config.yaml
d_model: 128
d_mlp: 640
beta1: 0.9
Each number is 128 + 32 x the weight over its row's rms, rounded and kept within 0 to 255. Layers, rows and columns count from 0. The size above them is the row's rms in percent of the matrix's.

# layer 2 MLP gate, 640x128, rms 0.163, rows 388-405, columns 0-127
size [ 99 108 104  97 104  98 104 104  91  86  94 107 104 104  98 101  95  97]
[[169  94 148  98 117 119 100 110 101  96 130 142 157 126  74 103 141  82  85 146 168 146 113 144 114 103  94 175 132 113 149 146 108 125 111 123 154 149  77 153 157 147  74  42 205 143 106 123 132 171  80 187 126  96 145 136  85 136 108 152 132  89 133 102 158  88 166  85 110 135  89 214 139 190 125  80 134 167 137  96 119  78  80 125  83 166  74  51 100 128 124 120  66 108 136 127 139 155 149 118 129 129 147  98  96 113 116 102 142  73 135 162 137 171 151 105 100 126 156 162 147 141 175 140 116 103 123 199]
 [ 90 145 107 132 141  68 146 163 101 131 134 189 169 161  86 156 100 119 158  91 197 123 129 126 128 136 193 158 161 133 116 163 151 111  81  99 216  72  93 200 118 128 126 115 159 151  91 122 152 118 103 154  99 129 121 146 138 131 119 148  54 134 111 156 169 103 121 160 166 102  86 150 159 145  46 134 173 168 126  47 139 132 108 129 106 161 109  82 156  96 143 156 106 192 129 119 107 113 169 109 135 104  86 136  70 122 169 113 112 137 171 153 124 128 152 147  57 156 155 159 143 136 159 162 104 129 134 106]
 [121 188 155 159  58  81 161 161  82 136 115 157 117 150 133 146  97 184  59 103  76 165 116  87 133  68 207 117  61 104 166 125 106 166  73 131 197 127 158 111  94 178 150 109 138 156  91 121  99 142 173 116 116 152 110 148 103 115  86 144 157  69 126  89 130 121 118 108  73 166 142 144 167 163  67 121 117 180 141 119 155  87 102  98 113 106 108 124  91 140 159 154 182 164 157 137 142 101 101 111 150 152 122 163 155 141 107 161  90 143 136  90 101  97  91 124 114 107 197 137 139 116 113 129 161 110 121 109]
 [167 114 160 131  96 135 123 170 152 141  75 152  69  91  82 156 127 131 129  87 156 108 147 141 163 141 116 196 108 153 139 134 194 147  87 113 121 139 132  91 139 122 121 100 143 122  90 180 138  97 172 142 211 126 159 154 107  94 163 181 140 122 103  97 134  91  64 126 120 149 187 108 125 170  97 122 152 122  79  63 102  89 110 128 171 126 106  64 116 105  82  98 134 159 165 100  81  56 184 102 110 134 107 131 172 106 156 104 225 124 115 111 119 135 137 140 109 104 133 162 124 117 175 111 148 143  73 118]
 [115 156  84 113 143 125 121 106 178 153 144  75 113  79 148 142 111 188 154  98  72  67  77 103 130 118 191 146 135 115 174 174 149  83 105 111 215  97 116 182 108 156 185 208 116 166 132 152 116 146 102 123 119 124 127  96 172 105 127 137 124 128 125  87 117  92 136 151 156 226 134 181 159 144 140 137 149 102  99 160 150  93 146 130  89 161 110 139 136 101  71 102  70 184 158 107 157 127 126 104 117  87 171 162 117 114  98  89 131 151 162 134  99 134 123 131 150  83 133  82 157 156 109 105 158 111 149 158]
 [113  79 131 145 122  73  79 117 133  88 141 159 108 154  89  79 116 140 111 128 132  91 151 128 137 102 142  89 102 125 129  84 101 145 158  86 148 155 108 135 151 154 120 124 144 108 161 125 122  99 157 196 116 155 116  92 135 138 136 151 131  96  41 130 143 135 103 116  66 164  95 100 186 134  82 122  93 113  86  58 148 140  93 116 142 130 167 139  71  77  76  83 115 215 107  72  93 141 106  88 128 153 153 140 177 182  94 174 123 148 177 114 112  97 168 137 159 189 183  87 162 135 175 124 137 118 147 105]
 [185 132  95 147 114  77  85 135 164 183 184  76  97  84 111 130  85 119 132 117 147 171  29 111  91 180 213 120 150 107 126 129 123 154  99 112 165  88  65 102 159 136 131 117 131  88 104 192 155 173 158 115 173  80 119 171 173 109 127 171 134 130 100 100 149 157 137  97  87 157 132 177 115 109 115  66 147 101 161 139 140 147 145  91  73 174 125 159 174  97 111  96 125 153 128 137 150 137 167 127 168 101 167 125 161 130  97 152 162 132 125  95 118 111 152 146 137 184 154 148 171 142 137 143 140 107  89 106]
 [117  84 146 148 119  79 126 164  70 133 134 148 160 183 126 123 209 151  83  98 157 147 107 141 144 140 157 108 108  94 139  82  82  95 167 155 147  91 145 100  63 137 119 102 111 153 107 125 171 112 172 132 163 177 166 104  97 179 101 124 144 154 109 139 163 115 139  84 146 165 107 142 176 180  70  89 144 152 120  87  97  89 119 186 101 139 114  84 125 130 143 162  98 146 178  70  99 166 121  77  62 139 148 153 127  72 122 145 116  65 113 107 109 156 121  76 131 169 175 115 128 187 132 124  98 110 120  82]
 [ 95 162 134 126 164 125 172 182 111 141 144 151 117 125 143 154 178 189 103  78  95  75 119 160 169 210 190 129 130 134 127 171 135 177  66 109 142 181 110 131 116 192 119 143 147 108  90  77 117  74 145 120 111 150 126 167  98  88 137 129 151 180  70  92 133  81 106 168 108 123 148 212  82 153 101 102 164 164 156 116 148 158 159 185 153 121 151  74 113 146 182 151  92 158 139 128 158 108 115 121 146 158 139 127 101 125 152 118 145  90  95  95 118 139 128  97 166 109 143 125 152  63  95  87 138 163 127 137]
 [120 176 153 164  75 111 140 114  91 159 113 122 127 133 154 137 200 117 135  76 115 134 212 201 172 118 187 145 120 127 139 133 119  96 153  67 150 129 123 150 167 131 178 153  77 164 145 153  66 128 118  62 164 176 141 139 149 155 116 143  95 154 152 111 149  45 153  79  95 115 161 110 134 110 114 158 117  76 104 145  91 138  63 133 149  94 121 127 145  70 149 121  98 114 125 155 128 116 128  45  41 175 171 133 152 114 126 113 165 129 128 100 151 110 117 139 105 150 146 122 110 154 127 159 117 106  95  90]
 [151 152  90 163 127  88  98 120 116 147 197 147 125  70 164 170 117 121 131 124  89 101 171 152 132 135 122 122  81  90 114  99 140  97 119  88 135  80 133 122  83 137 115 129 154 115 117 137  73  74 113 163 108  89 175 160 121 146 141 158 127 130 173  83 134 151   1  80 157 102  76 133 137 160 107  71 148 118 174 100 149 107 148  81 166 107  98 126 134 157  87 152  95 156 119 110 191 141  83  83 141 136 137  90  87 160 119 128 130 127 139 162 124 136 104 156  94 111 105 117 203 162 191 132  89 100 127  76]
 [205 107 118 127 144  98 143 147 145 159 121  93 167 151 140 123 137  78 147 114 190  73 118 148  81 115 104 159 163 131  96  61 149 100  82 162 116 138 118 137 159 156 135 209 141  59 115  76 183  86 102 162  94 150 132 129 168 147 126  91  88 130 106  82 143 101  65 162 139 143 157 176 118 159 124  86 191 135 117 137 131 113 154 121  82 160 125 150 106 110  87 168 127 121 183 122 124 108 130 137 144 171 177 202 140  91 166 106 135 102 147  75 126 154 157 109  90  98 148 140 139  79  88 123 124  77  83 138]
 [152 134  69 127  97 102  98 136 116 177 126 176 135 138 124 162  83  67 137 110 143  95 161 111 112 169 218  96 117 111 128 104 165 125 126  89 147 146 103 156 152 115  80 106 172 176  98 119 203 131 156  76 151 103 167  88 171 108 153 167 127 118  66 141 164  89 144 117 152 112 115 153 200 146 135 134 134  87 153 110 172 121 205 103 134 109 154 109 140 108 181 111 148 160 107 116 164 110 127  87 125 154 124 122 108 112 153  78 118  81 138 141 141  82 147 102 123 145 137 101 162 130  96 166 176  68 189  57]
 [172 140 111 163 114  90 138  79 191  52 147  71  96 123  84 212 145 117  83 108 140  96 149  82 111 148  98 131 132 138 122  98 121 130 149 233 123 119 146  90  91 141 119  90 142 107 137 144 147  79 153  70 167 134 138 124 169 135 125 197 133 171 133 113 136  94 139 133 112 120 152 172 158 163 128 144 104 146  85  67 122 160 105 108 145 123  98  61 177 100 146 139 146 141 129 130 114  99  54 170  74 183 124 175 160  92 174 151 133 171 131 124 129 143 103 178 120 147 142 146 155 146 172 125 148 136 134 135]
 [112  38 121 118  97  88 158 151 142 102 102 113  67  70 143 127 137 164  83  98 115 121  54 143 118 147 137  96 180  73  95 158 113 138 110  96 171  66 105 133 115 108 125  98 143 150 128 156 173  83 132 134 130 128 184  30 115 152 123 208 103 104 157 156 133 112  99 136 128 122 119 109 139 150 107 119 171 140 149 117 152 117  96 117 123 122 181 149 137 112 114 123 110 111 187  98 102 142 109 114 163 187 105 155 162  74  85 165  55 139 165 111  94 123 157  78 126  93 102 118 168 108 107  78 127  78 120 117]
 [ 73 142  86 167 115  60  62 115 140 126  81  74 126 154 175 115 212  73 111 111 118 121 127 146 141  99 191 106  76  83 127 126 128  69 101 126 150 133 118 142 142 197 150 134 130 120 117 151 116 139 168 145  79 106 123 167 188 103 153 162 111 211  90 115 141 110  95 155 148 187  89  74 151 144 134 117 188 157 142  77 184 126  96 191 114 138 133 136 151 147 105 130 146 133 134 164 123 119 117 104 142 161 146 136 110 129 148 145 117 102  92 123  94 140 151 154 127 215 113 124 130 111 126 100 146 168  71 108]
 [129  93 139 118  31  95 137 136 181 156 130  91 163  78 161 109 107 126 169 107 172 158 166 108 110 137 167 125 132 134 148 190 110 158  78  79 164 101 138 111 155 137 121 122 128  96 100 186  86 112 110  61 162 148 176  91 136 116 129 180 124  70 100 108 217  88 191 122 114 130 118  85 193 153 113 145 179 145 103 110 117 135  83 101 112 171 127 159 108 137 128 154 102 111 156 114 162 137 148  76 145 123 134 141 141 100 110 147  70  88 169 132 160  90 134 145 155 159 100 141 157 107 176 117 167 100 167 162]
 [126 131 177 155 129 118 128 106 130 123 130  60 103 160 150 156 115 153  93  97 151 147  90 136 110 133 155 137 138 108 102  73  91 109 102 147 109 131 103 148 153 169 133 145 106  93 142  88 111  74 165 127  97 104 175  88 137 172 117  89 126 135 142 170 118  85 140 110  87 116 100 111 172 162 118  88 181 197 148  96 186 114 103 170 131 169 114  86 190 132 174 183 117 118 143 163 152 112 113 142 164 198  97 120 168 119 117 119 136 132  79  69  61 168 137 138 140  96 162  82 121  96 230 176 173 157 144 138]]
# layer 2 MLP up, 640x128, rms 0.161, rows 388-405, columns 0-127
size [ 96 115 105  97 105  99 105 112  89  86  92 106 100 103 101 102  95  95]
[[ 71 120 136 110 173 137 155 168 139  90 131  71 134 157 141 151 114 178 147  91  88 164 145 160 142 157 142 113  67 140 151 193 143  91 113 135 121 116 112  48 153 123 146 142 125 158 104 105 160  99 144 132 138 153 101 153 184 180 151 151 143 128 141 194 163 132  73 174 140 125 149  75 127  44 156 105 135 101 193 126 183 139 150 156 119  90 237 164 172 140 161 148 131 178  77 112 117  88 122 113 146  96 129 138 109  93 140 144 107 103 120  89 149 128 136 101 119 108 115  90 135  90 135 133 105 144  78  75]
 [154 127 126 136 134 128 170 130 157 152  60 148 146 132 104  96 124 160  98  97 135 120 113  81 136 123 135 176 166 135  85  87 112 111 102  93 164 122 134 143 159 107 164 107 133 216 191 145  93 158 136 177  74 149 128 140 148  90 105  76 117  81 178 164 144 155 125 168 127 121 113 112 121 135 149 101 178 223 178  90 108 155 102 135 180 127 128 158 194  84  71  72 125 183 160 148  76 100 192 104 152 157  71  93 108 121 163 156 134 136 141 108 134 112 190 160 112 112 146 140 110 142 162 163 133 126 140 115]
 [175 155  99 169 117 142 109 140 176 146 174 146 135 115  56 213 165 120  91 144 180 138 188 121  92 135 108 173 193 154 162 150 114 147 119 143 145 165 115 163 141  81 102 161 116 167 109 152 136 113 205 120 143 130 128 131 135 153 138 101 101 125 161 129 113  92 175 126 167  99 204 137 123  84  65  93 170 139 106 170 106  57 134 106  94  98 122  97 146 157  78 138 142 146 128 121 177 201 148 108 201 130 120 128 136 141 166 121 144 168 117 132 142 158 148  94  94 110 144 111 121 124  89 113 117 147 203 116]
 [ 77 147  73 135 163 142 101 106 116 152 145 149 137 119  83 140 122 123  97 108 163 146 123 157 129 113 127 141 122  89  90 113 109 193 145 156 159 206 132 162 147 120 122  96 132  89  97 144 142  84 138  84  94 115 173 119 162 143 151 166 162 190  56 207  96 123 105 166 181 210 141 153 107 149 155 130 172 112 142 143 103 157 113 205 110 143  55  97 134 117 120 124 128 108 139 117  85 158 148 139 155  85 179 174 129 112 112 125 128 173 134 155  66 171 107  94 151 112  73 100 115 153 153 149 123 194 101 136]
 [195  98 116 133 122 120 164 132 157 117 138  80  82 149 196 150 143 135 132  96 114 129  71  68  66 116 110 134 113  75 122 114 110 103 103 126 146  80 130 169 139 153 106 159 163 180 178 193 153 112 133  95  37  87 106 144 101  64 136 114 113 157 153 108  90  75 113 157 125 173  83 109 136 124 155 135 164 166 148 116  69 104 100 175 142 120 162 139 137 149  98 100 120  91  80  82 137 161 143  97 158 154 165 158 169 109 137 119  59 121 142 130 113  68 179 173 116 163 150  91 140 121 126 105 148 100 139 104]
 [ 95 124 109 143 104 105 101 166  95 185  95 109 138 144  60 151 124  98 142  90 107 221 107 100 131 171 110 122 138 123 119 117  85 169 134  95  70 101 138 149 123 119 128 105 138 118  68  84 125 147 114  92 107 149 130 132 101 118 102  96  97 180 139 203  84 158 184 102 167 174 165 145 139  84 105 113 146  66 105 173 150 101 125  80 101 142  97 100 149 183 183 168 130  74 128 124 123 102 102 121 145 138 107 132 182 134 115 108  87 109 169 204 192 101 153  64 122 113 159 137 131 139 104 131  86 154 100 144]
 [115 142 199 119 136 146 174 167 136 115 121 138 151 113 143 171 141  90 130 112 141 135 154 139 140 162 134 196 193 130 100 129 166 154  84 174 112 151  68 149  90 194 113 157  80 137 126 125 109  70 137  72 148 119 137 132 133 135 128 138  64 113 171 166 174 137 167 130 121 149 103  86 137 141 163 120  67 118  71 157 160 115 172 178 154  79 159 101 160 123 191 132 133 141  94 142 160  99  66 143 169 127 102 134 179 136 168 143  78  78 148 140  75 132 115 131 158 127 111 144 136 137 167 118 159 224 124 162]
 [122 126 152 193  59 125 165 103 154 121 118 151  70 107 184  97 173 185 140 105 154 129 157  97 135 122 121 114 191 134 107  88 114 143 140 184  81 135 154  60 126 195 129 189 100  93 165 155 122 128 124 178 106 104 124 134 144 155 153  77 112 135 149 126 105 156 133  90 107  95  84 175  86 134  80 164 100 147 195  87 164 170 116 129 113 184  99 143 100 118 135 138 148 141 148 145 119 175 162 115 142 102 130 119 136 128  97 187 100  73 134 145 143 190 134 126 191 169  97 141 143 117 196 137 100 111 119 170]
 [137 167 152 116 110 146  73 100  74 114  87 131 110  68 132  81 135 152 141 174 135 149 101 135 136 105 140 104  95  77 103  86  82 142 145 164 110  79 105 119  94  59 150 139 145 112 144 159 131 108 156  64 173 156 113 114  69 166  81 163  97 128 157 167 109 140 146 108 177 126 191  86 126 118 194 134 163 115 114  82  69 125 138 112 103  77 140 153 176 144  86 102 118  80 115 142 102 143 104  70  98 109  97 131 152 179 169 105 106 111 139 138 114 170 153 134  84 171 142 113  64 133 126 123 152 102 173  57]
 [138 129  36  87 147 114 128  43 146  94 164 128 107  89 110  94  74 126 165 148 127 134 106  99 172  90 136 155 151 128  81 142 143 129 134 127 137  98 170 121 135 110 133 151  86  54 142 138 173 129 124 159  47 132 140 111 156 154  76  80  95 120 145 112 121 146  95 155 183 146  59  77  93 107 150 131 104 128 131 140 118 174 113 112 136 123 180  95 142 183 131 128 130 130 111 130 156 162 109 128 145  90 100 135 151 149 122 135 144 156 127 179 130 151  70 112 130 170 104 153 139 153 198 112  85  32  61 122]
 [105 127 107 127 135 100  85 102 163  80 137 116 132  93  68  62 123  97  78 152 125 119 148  86  66 140 107  66 177 154 134 129 126 124 126 155 121 145  96  74 122 150 116 127 146 146 129 117 131  58 165 159  82 101  87 149 146 160 113  90 137 115 128 166 199 164  76 171 171 163 154 170  30 114 113 193 123  93 132  93 151  87 133 123 169 154 134  92 137 163  78 140 149 105 145 107 133 113 150  94 150 122 102 155 134 134 173 112 109 101 135 126 115 129 173 151  96  96 173 106 175  80  76  79 150 164  92 153]
 [108  73 212 169 178 101 178 158 122  95 129 144 129 211  94 115 161 195 129 132 172 107 120 149 181 146 131  98 101 117 136 104 124  65 135 118 131  95 118 130 157 139 117 132 162 163 145 184 130 116 136 113 115 148 181  92  86  96 151 139 113 147 175  62 121 117 137  88 121 142 100 102  43 153 158 169 120 137 151 156 109 106  62 125 138 152  94 172 162 117 145  84  73 128 116  98 133 130 139 152  99 127 105 132 107 178 113 173 108 157 184  83 131 149 135  83 126 144 137  41 109 150 134 144 139 137 174 158]
 [112 139 163 212 100 141 156 175 119 110  80 116 149 176 125 104 107 149  90 102  98 173 126 111  66 132  93 106 118 176 145 109 125 117 123  91  73  83 162  98 114 168 170 101  78 119 115  89  96 172 135 159 149 145 117 127 115 156  93  50 175 160 164 101 156 124 138 140 113 112 104 123 151 100 137 104  98 130 108 140 155 116 136  59 172 142 149 133 110 122 215 103 100  86 115 128 134 157 108 149 137 171 142 150 155 102 144 123 146 120 115 156 141  67 214 184 102 128 161 175 142 113 117 168 108  77  54 153]
 [105 123 116  84 130 100 177 147 155 144 135  80 160 153  74 145 130 127 164 145  96 164 138 180 190 125 156 225 155  86 128 162 116 131  92 164  87 172 139 109 113 135  97 155  82 102 145  49 121 148 143 119  89 164 189 167  78 162 130 126 123 127 109  86 125 104 198 130 106 151 171 204  98 146  81 126 184  90 155 133 149 141 103 140  96 114 113 132 128 147 124 106 114 121 123 102 132 116 198 107 100 148 126 137  82 130 130 125 114  77 191  74 117 105 120 175 123 103 114 131  98 146 195 139 156 113 175 154]
 [215  89 178  81 119  80  89 100  55 137 101 104 135 108  59 129 149 142 157 123 107 138 102 185 156 102 122 143 121 124 106 112 113 113  94  80 115 140 157 128 110 146  54 139 163 164 139 161 148  61 128 115 113 120 146 112 168 134 154 159 126 117 155 113 101 155 188 159 203 159 125 140 121 118 119 140  94 106 106 121 123  82 164 113 162 144 122 113 118 113  95 219 108 105 116 180  79 165 154  78 143 168 125 146 128  86 145 107 160 130 141 108  76 132  75 136  63 109  87 135 127 117 131 191  88 141 116  91]
 [169 117  72 118  91  85  97  75 100 112 101 135 115 131 212 114 159 154 117 129 129  52 126 142 155 145 178 100  98 119 138 181 101 127  71 113 102 163 128 128 105 163 191 137 201 119  84 201  83 144 120 157 173 167 112 177 112 131 201  88 109 175 132 111 111 109 170 179 140 179 108 130  93 146 148 178 135 123  97 127 136  94  81 117 109 118  75 140 192 128 141 154 171 130 121 104 131 102 115 115 163 113  89 153 102 101 150 135  90 142 120 113 146 183 149 135 124 194 138 118 143 171 110 112  98 107 154 137]
 [ 65  87 123  73 132 125 121 143 127  69 117 177  86 102 125 172  95 168 112 114 168 118 176 147 118 165 117 118 177  95  89 165  51 128 140 117 169 130 177 114  91 142 133 117 142 121  78 134 128 151 191 176 140  96 105 140  78 138 120  92 103 112 143 137 153 120 120 133 101 111 174  71 123 141  68 141 123 200 112 118 169 120 154 118 128 150 147  94 159 143  90 138 141 114 124 138  76 159 129 151 120 132 138  97 137  83  99 185 162 119  78 125 188 109 113  94 104 129 160 124 198 160 161 148  69 144  42 171]
 [128 158 147 182 211 122  58 135  84 192 100 124 193 140 126 141  65 124 114 124 168 151 129 133 121 168 111 170  98 123 116 135 142  97 123 114 146 116 131 100  84 123 121  84 100 220 133 148 164 187 186 128 119 108 100 127 135 155 136 114 120 134 122 114  77 120 160 103 125 183 141 126 134  90 126 114 141 138 155 133 114 149 108 121 100 108 156 161 183 171 115 113  90 163 127 105 173 159 118 167 167 137 185 118 125 125 135 119  43  19 161 168 144 128 143 120  88 165 117 109 157 136 104  68 143 127  90 106]]
# layer 2 MLP down (transposed), 640x128, rms 0.16, rows 388-405, columns 0-127
size [ 96 110 106  99 107  98 103 108  91  84  92 104 103 103  99 105  94  94]
[[130 136 159 113 112  91 150 165 107 142 114 134 143 123 118 162 139 118 177  12 110 131 122 133 146 143  93  94 106 120 160 119 156 125 149 104 141  98 151 110 150 163  53  89 129 132  53 163 114 154 102 156 175 146 193  91 110 161 128 119 131 131 157  77 143 161 160 131 120 187  87 121 176  98 154 136 152 138 133 150  97  92 180 137  88 105 102 104  93 134  45  99  92 107 159  95 125 170 135 116 140  80 122 117 143 160 132 130  69 163 151 204  76 139  84 109 164  64 139 109 138 112 109 145  67 147 137 153]
 [138 114 111  92 155 157 139 126  76  71 208  96 131  94 177 105 168 128 146 190 110 200 117 121  84 113 144 105 142 127 141 128 148 136 133 223  63 121 122  89 129 104  57 152 136 121 156 145 139 152 155 166 186  94 112 135 151 136 119 169 150 117 171 152 179 130 128 114 119 122 171 143 126 190 102 174 140 138 121 148 144 133 130 140 101 131 102 115 165 134 193 126 134 125 138 127 136 183 150 205 153  92 178 161 121 135  84 125  85 151 192 156 147 104 136 127 183 114 114 148 166  63 144 133 115 181  90 127]
 [116 137 183 125 104 130 141 123 140 117 147 125 108  84  95  89 131 124  67  71 116 144 133 125  10 121 119 131 103 157 215 144 100 132 139 154 142 106 195 157 152 153 164 138  76 165  96  69 185 137 153 120 136 110 160 147  88 102  73 115 101 110 153 146 202  66  90 107 150 168 175 170 145  90 113 136 107 141 141 154 126 128 117 142 178 127 135 132  99  92 103 161 110 137 162 113  96  82 148 151 148 129 151 157 154 138 123  98  73 118 148 137 185 160 158 137  99  64 133 113 163 146 127  63 162 118 102 121]
 [139 132  66 107 123 120 144 118 145 147  64 109 174 124 109  41 145 128 116 116 109 103  83  88 131 137 119 103 119 155  99 131 146 141 115 119 132 115 174  92 129 106 129 164 128 157  93 111 150 112 125 139 159  92 106 130 130  64  37 129 171  72 128 174 155  91 134 150  99  87 156 106  85 128 155 187 102 148 142 151 133 171 147 100 150 148  82  73 129 146 129 144 149 107 143 173  97 112 112 141  65 102 135 144 148 152  45 143 151 105  47  78 122  99 120 123 131 116 103 125  29 149 198 142  98 131 150  87]
 [151 123 143 153 166 141 140 110 172 115 126 200 123 162 138 129 105 171 106  82 123 171 100  94 120 126 143  86 145 133 106 150 127 124 119 106 105 106 137 101 129 149 109 165 132 144 140  31  94 162 130 145 160 186 118 130  96  91  58 118 148 137  97  97 133 132 154 123 123 195  82 152 106 114 145 134  79 155 148  95 144 145  89  84 116 178 164 136 140 172 120 174 140 160  56  65 176 116 106 192 163 166 145 133 136  94 121  61 144  90 161 120 100 146  90 111 158  85 145 214 139 123  98 138 170 167 171  95]
 [ 49 197 201 104 118  83  85 125 120 116 130 109 184  95 142 104 121 157 112  76 168 112 122 122 187 120 143 128  97 174 114 145 139 130 145 105 138 133 153 136  97  91 173 114 167 144 114  63  83 142 149 117 122 128 129 101  79 205 130 142  98 162 143 100  85 137 165  98 122 157 106 166  93 140 115 172 116  63 114 156 113 109  95 148 117 211  97 127 103 121 107 122 161 103 150 128  96 116 129 113  62 139  93 114 131 184 111 133 140 114 154 166 118 137  68  98  67 152  76 164 101  83  87 121  87 120 118 174]
 [139 165 113 159 100  69 107  71 150 170 139 108 150  98 161 149  76 141 131  58 215 103 148 172 132 153 141 154 161 194 130 130 138 108 108 138 121 171 110 158 167 148 148 153 106 133 112 144  81 113  83 143 121 140 158 110 117 153 177 125 159 171 194 135 128 108 128 106  48 178 132 203 195 115  82 141 145 149 165 181 126  89 140 138 104 202 190 139 127 134 108 121 137 148 148 153 133 110 133 134  94 146 133 125  61 105 138 114 137 146  45 154 145 135  69 113 131 166 142 146 162 110 148 126 125 145 119 115]
 [112 126 122 119  91 108 137  77  95 103 143 164 132 153 142 130  92 114  98 119 112 168 159 149 117 122  90  38 128 127 122 127 154  92 227 118  92 139  69  98 156 104 181 160  71 147 113 180 159 101 128 165 114 187  72 120 136 134 102 103  98 130 151 147 147 115 162 143  93 150  98 146 110 115 127 157 135  38 156 106 165 152  72  91 134 198  79 133 112 141 141  62 130 106  86 118 154 163 134 117 132 165  81 136 126 153 150 133 109 163 155  93 169 120  51 126 182 163 159 142 150  86 102 127 109 148 105 140]
 [150  74 156 117 167  90 172  78 132  55 136  82 103 125  78 166 133 131 144  98 217 125  89 136 171 155 148  88 107 167 118  95 139 143 121 106  83 141 108 162 129 151 112 169 130 107 115 138 161 124 100 141 111 105 170  84 166 122 139 137 156 113 196 135 107 137 162 109  75  99  96 102  98 152 116  80 103 132 109 166 147 180 161 186 162 134 115 134 124 121 153 139 105 168 143 104 191 143 130 190 103 186 185 123 134  84 139 127  89 122 185 115 143  94 194 113 163 195 130 172 169 153 144 113 124 164 122 153]
 [131 119 166 110 120 114 105 125 147  79 115 191 132 159 145  95 103  95  98 117  93  92  78 144 120 144 143  71 183 148 137 106 100 144 150 156 163 115 164 116  77 140 114 101 163 138 130 178 124 120 179 179 159 195  92 113 111 117 117 103 134 141 140 178 130 147 102 144  60 190 135 173 115 162 146 159 128  67 140 153 110 134 118 154 159  30 107 145 137 105 117 149  91 115 117 134 117 104 118 112 110 111 107 139  92 103 141  61 111 106 115 130 182 106 129  99 196 122 104 223 115 123 160 174 185 163 190 114]
 [114 178 146 165 142  86 104 112  59 143 226 147 117 139 174 149 151 141 195 116 158  71 135 110 115 113 129 100 111 135 106 152 110 113 117  99 121  32 127 148 161 132 155 125 163 116 127 117 120 137 107 128 155 153  87 127 117 191 104 123 109 153 151 170 193 181 148 134 134 139 162 152 106 166 195 127 101 145 199 100 152 124 129  94 181 176 124 120 149 233 170 144 127 137 113 106 116 131 136 153 157 133 108  96 169 139 163 158 153  79 132 114 115 168 126  84 152 136 149 117 125 126 125 125 133 138 194  60]
 [154 103  84 140 139 129 116 155 146 143 119 164 154 135 161 131 129 116  82  94 131 133 151 107 142 117 158 103 169  72  98 133 110 205 122  80 110 155 155 123 142  87 136 126 168 133 113 135 105 118 164 181 126 125 130 147 175 124  67 140 143  99  75  83 108  87  76 106 155 167 169 125 188 151  37 202 170  85 165 136  90 107  94 114 142 148 165 158  80  89 155  94 124 131 165 166 193  92 169 116  84 129 147 102 113 118 104  77 156 208 144 153 136 159 120  80 113 141 165  95 134 115 138 186 134 111 108 122]
 [ 94 154 132  98 103 137 144 132 156 102 154 143  85 105 138 118 140 130 131  24 126 146 106 115 159 178 167 113 133 138 158 109 136 104 123 127 150 136  93 109 109 113 142 139 136 149 151 129 131 139 110 119 115  85 161 158 179 152  90 110  87 137  82 171  56 145 147 136 114 152 104 152 134 137 104 101 109 149  53 128 149 115 107 177 119 153 102 105  95  85 162 221 140 108 142  96 148 110 142 138 113 106 146 157 153 193  75 161 162 161 183 137 137 132 127 151 237 187 145 153 180 183 187 103 117  74 101  96]
 [ 96 122  86  85 107 163 150 128 135 165 154 142 134  90 126 165 122 110 140  77 193 110  84  93  70  85 121 128  94 130 150 182  93 138 165  83 189  99 133 131  95 110 126 129 160 137 133 106  74  81 123 124 106 155 100 133 143 154 139 156 128 120 152  74 124  98  94 109 135 138  73 206  80 111  71  52 166 115 144 132 133  74  56 138  81 170  82 139 115 118 113  73 133 116 165  89 151 119  97 143 130 127 108 125 118 119 112  82 140 134 128 150 129  92 158 107 162  56 170 121 156 108 129 151  95 112 185 197]
 [113 156 112 132  83 107 121 141 108 143 176  86 163 138 129 154 155 122 168 109 128 106 193 167 118 112  78 127 102 159 144 135 100  95 169 128  97  93 159 120 153 179 177 115 102 123 144  95  96 154  49 124 135 132 172 165 106 153 117 137 179 178 171 116 165 107 115 177 144  78 109 125 152  71 133  97 130 105 109 104  72  91 145 138  89  95  18 143 106 216 118 129 114 159 188 128 127 172  89  97 121 138 170 188 132 130 130 132 156 146  91 165  99 173 111 162 119 132 121  91 128 129  73 133 107 171 137 127]
 [110 134 134 105 121 109 179  80  80 100 122  88 147 158 156 153 121  58  97 148 134 120 131  95 197  83 121 125 127 104 115 116  86 112  98 149 111 119  67 157 150 118 159 112 186  58  89 130 116 168  97 113 182 115 103 142 137 143 165 114 154 125 139 142 165 128 169  85  74  67 144 179 135 135 126 182  87  71  71 146 176 113 159 179 141  14  94 121 157 124 177 129  91 101 155 147 121 130 172 157 124 168 165 122 117 106 117 121 134 105 132 118  85 128 114 147 168  90  85 147 131 140 114 129  74 156 139 154]
 [123 140 131  84 133 131 100 181 133 169 139 143 141  99 152 130 124  90  51  83  80 126 103 158 165 149 157  59 113 117  98 124 145 213 126 149 144 130 164 109  76 133 111 128 132 132 112 207 162  57 103  63  76 228 125 122 112 137 149 127 131 121  99 104 118 170 142 164 125 139 137 132 145 118 112 178 139  81 106 168 125  86 121 130 164 120 127 170 167 141 158 155 161 118 114  82 151 110  99 117  91 187 103 145  93 144 140 105 128 186  99 143 157 137 139 136 153 129  69 202  96 153  69 144 127  99 112 124]
 [ 89  89 119 135 114 149 115  95 120 127 155 125  80 106 164 161 133 130 101  52 110 116  53 164 152 106 154 130 125 159 120  89  88  59 132 101 106 162 105 166 122 161 127 148 138 116 142 109 200  36 132 109  73 105 117 148 124 123 156 133  79 129 164 151 133 134 159  92 126 194  72 137 112 136 122 128 114 109 104 102 138 152 167 160 191 203 104 129  92  84 102 124 106 104 127 138 108  99 157 234 160 105  67 100 144 127 121  83  89 162 134  82  87 137 160 142 128 125 122 127 166  80 105 146 131 118 132 151]]